Weights of a small transformer language model.
Architecture: learned positions, biases, tied embeddings.
Each number is 128 + 24 x the weight over its row's rms, rounded and kept within 0 to 255. Layers, rows and columns count from 0. Numbers have three digits each. The size before them is the row's rms in percent of the matrix's.

# down: layer 6 MLP down (transposed), 3328x832, rms 0.0187, rows 2242-2261, columns 192-255
# up: layer 6 MLP up, 3328x832, rms 0.0232, rows 2243-2262, columns 192-255
down2242 106:145118163097103124083154148117159152142135115126107103155143129158096154085148120060120153129136147058114161128148114144087144115093110149141101139124145126098107099142071136114113102100165132
up2243 094:152125125116128116111093160098097139153113124134115130129135099131125101115077105155138158121120123144152095117138147135165128107137116145160105103118117108096154102135132151107084098090120111
down2243 108:142133115158129127126164153104144098132142117137129151168077146109119112141143130158089153138086148172102123104208147170182128134140172100113079130118114160137121153126117122136106103111141157
up2244 100:154157115157136104147119132150113124183141122113146124105117150073140110122155108142146138123091088195089133108163138138124155115135111135157157132124150122086098094131130114139085120132138166
down2244 104:115107079103113129142162144099147108114125109128149186141116099154118097119139126173127148123139147100155132128139127092153121128120122105149155162145117131148133144091098128133147160145067138
up2245 107:143130095148061159136103149157146129163141111167112127126158116124090147132133130161116118121133128117148128107107138131112167115120144170125130106111122090115111116102106099131112157112093117
down2245 107:135105106117166097132157145129180114130108166137172111121133135117143106106109155125113151129100126200078123154207175150125115144121096127147107152151086098110166115136122139110115123116161136
up2246 104:167088095163114160156099177108154136160133156119120080099152108134116110123136120101184156136110144154102126125148114171135121133152151091107110161111105119107131103125132132106123112116177127
down2246 110:152161097076153101116128140114160131140111167121113147088126095093121168108153136114097142125152148152090128131145144141135132150145108137093125080098176129128186136108190144138065127141102166
up2247 090:123112100098171140133096152150097122145083121119127106163085103135074137142156158145139109158128098104159116115167142134115122127102149094096117101145127098122123155078128136113099073145105110
down2247 091:140176142155089113150113116083134124174112156106129159094143078158153155170122146137107096115082163164088173126132115097124131118132122139180131139105138106129138130185115135130115122097125125
up2248 107:153071150123125150102150094179164148094116115141088143127167122132134102164133112149142133113126133169163075151162146111108183140144118131091131155107145114108147146137115108119076116146110169
down2248 094:148137174146154125110123126144096150148099146127118140103112143143144100125132089123121145108106130152149129100181147067115081144124076139129150098113128169099137178122164101098178130137141101
up2249 100:117083142128130156156141097087150134116136137086129134115123097122122085135163120153156121132117130124126076148147122132064097097179136118103154132095157137120159091100080154134147127139078119
down2249 099:114191139146124108114118101138124086090136184158138128140131181111122106085104122085151082113088151126143168101112108139167117111131138088122160119109148110112132147120120122153165160131167120
up2250 099:166096140149125136136141104136043104129138135157126136151154128110084147146153075100145138168145129090119158085152127113145164132159118147110138159143095138095134163151170128102117157139094159
down2250 094:127112119107123134124090150125125143162136129130067141154101151082169124135148154119122092135107134161134126174142105109114152109130114110145120123140096124101090148094097095144129128166144132
up2251 096:125087147125094096122105088142071160128095176143140133154122136122114125134146134154127110118102084116141132118118124107088168103132159115141075167126145142102108146117141112117155095163114119
down2251 100:129130110106174135125122095118144099106107127132118109099168122158172137117108103117151133177135134159108086163178117153132110101125101131110137165122105151148180129093130143120139086115128121
up2252 095:124097122132138156113123096149137120129131105098140143130111119087103082093151112141095117141149098093119146113133131142153173120125188112110168138162096100158083117097086093113115126159155163
down2252 102:119119118164135100074122155141083085104164128105092113155100162148134130106128105156158095103148111102146108166181150103138100125122119136089108119128121127118155158155159115159132141085138154
up2253 103:120098126176132089105138166166114095169118123072127123138104141147131145100127129135157083110110122153130094116139146116124132121105116122141147110124094143129113140095081122096156127149110156
down2253 109:122115136128134141118121119117160164141129142071086153115162125124152119164116144124110120131126127138111094172171132173125084143071098100188140097143139121142126165123107156095179110149113131
up2254 099:134134108137119156156116172081149137099111090145158127117150169093104100130115096115113145073125129116200118140116162146114120151127095167146130126116121123123191103079105125129119110118136133
down2254 107:133114134129154085151128049093178125119156077103123152112131149094143108083140135112134145115100110123155094126197135156138171168087131128152135102161157136116114115095153050156130101104075111
up2255 111:117128100131129149112169132082130127090134102102126151130101139145168149122186120087117138102076101166137073123135123097113156143150066130118104154160130111113149146102110132121127167100150161
down2255 095:146141164095179118123105154095099097092126055160158118104154121129133154172110131137110150114097155167127161105146145103099191125163071125123104143121121136114150140151130154102144144149069115
up2256 102:161145129073107135144118159109103127096145150129170144130152113088056104084129140122110086128145149128136125162120155140129152164138159140146134126179122143102142134131134158097127131183107122
down2256 115:149097123121144147131139120101116143147130123171136113064120125158110135042157128129170131119107170142122116117181082105167150140085142099085113124150151139116142158106098165080103126141088136
up2257 091:124093143106154126117140182101166152169125116112127121136150122141119134140145152151142133140140071110136144125145094145121129117107131145112095168121113152083100137123115086128105087148107166
down2257 100:134086095114125159090144078140146100110152098132124175132144135136137097136111139113102133155132142146116137114164107097124130124110129129100126137142087113140092112147119174134160150123095154
up2258 098:122159118114098093138128092102104117181147123114126117114133096092129108120117146162144115100166133164149171077147137118113118123115197118130112161156113125133136149108141076108115142073092136
down2258 098:137125111132105144131133161085168166144106127113129127137124132131128126114123159119124222157112155105098114156115075114105122166122144156121132096113146105123172133076105123124126144124111079
up2259 108:174130110163090128180135151134105154105118149112152156089129141149121108169102111081151104103121107150169147121120156152112145099152112131149169169136111101099121127115134131176105130070123127
down2259 095:152101096123106126168116155168090127133104169139126139104111162121086103146132095129111125074151133102131128132029104137140154135147113102144123141124131177137096117140141113135121120132074107
up2260 093:107132146169156132139168130126101132138113142092129161108111115104118126101117147136138153132144142142103112113095135126095155139162165140084136144170103141175145144126152194121079104114086138
down2260 104:142097092124142114142111065187106096133152104121105155139119132096162107117139159140110154122162140113138107134255146080137086140127164113132123130143183141103117164137124132102136122112144137
up2261 099:151106129160188119142061077102108169150107138118125145126194131146125081144112105078139098128126119139144162119153153121086141106128115140115121102118133148086119094105179106147104132119128118
down2261 101:153123146108094155088138136151131080077147114170136136157076094139109151103172121117150108112102158132133134136159131174141113133131115125113130145155108114136099154127099160123121089103083149
up2262 098:134109106148155137156133150140084127155135153129113070132108141106082155116135122141096109112145133147151132171143119093110119127131107116105126162120157142171174142099143094147145126151127150